From a checkpoint of a small transformer trained on Wikipedia: tied embeddings.
Each number is 500 + 25 x the weight over its row's rms, rounded and kept within 0 to 999. Layers, rows and columns count from 0. Numbers have three digits each. The size before them is the row's rms in percent of the matrix's.

# layer 2 attention query, 384x384, rms 0.126, rows 363-383, columns 0-95
108:504490455477509464508475485511517539496527510532498535516494508474523516464488494448519473470505498470486554540493523484541529444481473478508526476515502487510562483488504490459521540491499477500526511478457513495515492509505519550515515438520509499504494515497501506522485470469497492480
103:571487498467517487521482483499497499502449492506475467499473518490497521511458507515483525532479521460514514499516505500473469486487535569473475484519535487494500539475497555539522503513512462512518509464485496490470477499527494496498492480521478508508498477496431550513519501502456517516
106:540477544492485490480496474512516475456455488479510551476500477468495517496466470489435525481502500457550481513504460511480475505479511511506465476498496511513501538497494519495476524513505503428475507492502486531500530506503475496487491478494501498535508560501471494498494544483493483520
107:502500483460544491455507503477448489466489503531541513523496492518487539459511503502490531525485520514508495494476474505478443511484487482521562505493501477500527480516531517487531493539480504489502523532502451494509542524508461493492452509542512514467516505515568554474509500515524473456
101:541490486534479492486499515506516486505446497532476515510433535505426492499507494516543533491510498493519504467490473505496511496512506518461513486469509510545477469518444502481515537546477546483459519524520514536566475477479529527524497488543512482478517504477523487530525496503450505490
097:503485509525539564474484518480508512520514488535465554508470500498480486446539520496527490505523506515485506521568509474499477504485470545487516469487564513507504544469498581560550506482465480472519475471506499508486512523476526476528515495491450482484509529522498443460473503505494474470
111:517507525506516443485484480524508489521485527484526463489499520458481489485513517486545513478500494460499485490531468521539543499518469527492560463473487528461455540525497462485504445456448494530478527518492470530529513499519440463504496511499541490513505514506504524530522509468544464530
107:536496514479485508455540489535539490524436461496499507521476448518467472514498552546505511484477518459488525483491491514491464516540473499467484486504528518445516546537501538488467531516528501519505551484498477490473466532514486465472486507499476489441542482493533464517479453505507488483
105:489552477506527468481497480537492495487513482492501476473513475522482480492535454509523530495516523503512517482466482504469485539486525523539502506466487480493510449515498476524506564514505491493485487531498572508500491514522490529480543481509530495495467506475511531440522502467560522481
106:476518485503497471545533501490496490524489455483501481505497556463471495541502498544459476478472505449525495506512482519437520496491562488523529498483521505527502501493466548482470498461471479484520455505481463510492500480545514480541506474506399478467523497532506499516520481505509488485
107:485500451486483472499521451502514547550511534514508495484501449449502496487478481488486491518513506467477508521533475522545510434572527498498541516476524518507514489486477469503460446517507497493506520519511475532498521542505508510447549481544441476493512477501500584519473480478453492470
101:497559505523493484507548484500500558511514484457508513473513438485486501493536467534446480481512520513496482475498485514547464486516505489504524464532493508466468525477444501526525478513532499486484510552456480462486501461521527479499497510480469485477519512547474488441466505472493508448
109:534484480510508551513493506490542499467514489507542458508479503477513518492484511514535567484515469488522524530532566488499481487523479473505468438525505533486425513491459494481472442492471511475501522528492496509476475503479507521490509507476492481505505455486502518496524484493483512508
107:493457502497499533507500482486498511532489487543498542454478512476519517540482509550496523479498516484488517494521504488517495468522475495525520483514540483502523551508458485474500496481527569513565505491467519492514508520499531552477519486489518489508462529578493510509534479577509483504
108:510463471519492482495441459505522536469478473464514476538510522508443537512490531493472528495489466490491486485491524547489469548480508530500536508513537507499532464501466505471528515473501539498496488525447529506544502474531537535521513503498487487479504466509520471519518478490536528520
103:523503516524495544512540506477489532524508519510497472461508549451519470535504513506494493531469502481532470505478465459485496491462516500453488480509471529493493488570511499491512495531492514478499481475459528492502452507474527501502499489494488510556493499519492456515500535505492548482
105:476513511524474506470499469481493488517554519469458470541511497526505502403522512454470493518525469488537474542520473501496507532511526497562471513461520538500488501497497506470519524467530516510501463516514525534477474538461502508546497489491443477466466536510431546491503473503485489495
107:493512533507537506503528505449520536470479496537516501518475489537496513504509532474479518464498515480503552522533520526521497489472481469492500487491512563504513481510495478489476502475544459474521514489463499515502450496543506486505495526482489508533445485499491539492479479482464485475
104:458503513464470544491521511512481438513479546503475454469528531483486466485509490470506521472503453466434478493521529490510479487476491522508483482482481454493502497472567524512521493466549474512480495527506518482493498548526516528535491486479476535508485485520494529475466494493499481552
105:545521488486501496471502472536494485514519504494441478494500534497508477477486501513512523509486474481498498525514534465484500504479504507469531471520476497534457459488473546486473507463521485486463459508515485479500434466483476460518505545500515539503510485446520505460484499537497488474
104:502480538514553548508471520490504503523507547464539504493511520487501511489457500462514500535512495438475498538497488501495507533473500519491438571521495533520521446543479499492497489487481486429510511483520494491482518499465526507512495468534539447526497472498511480488518500495489530513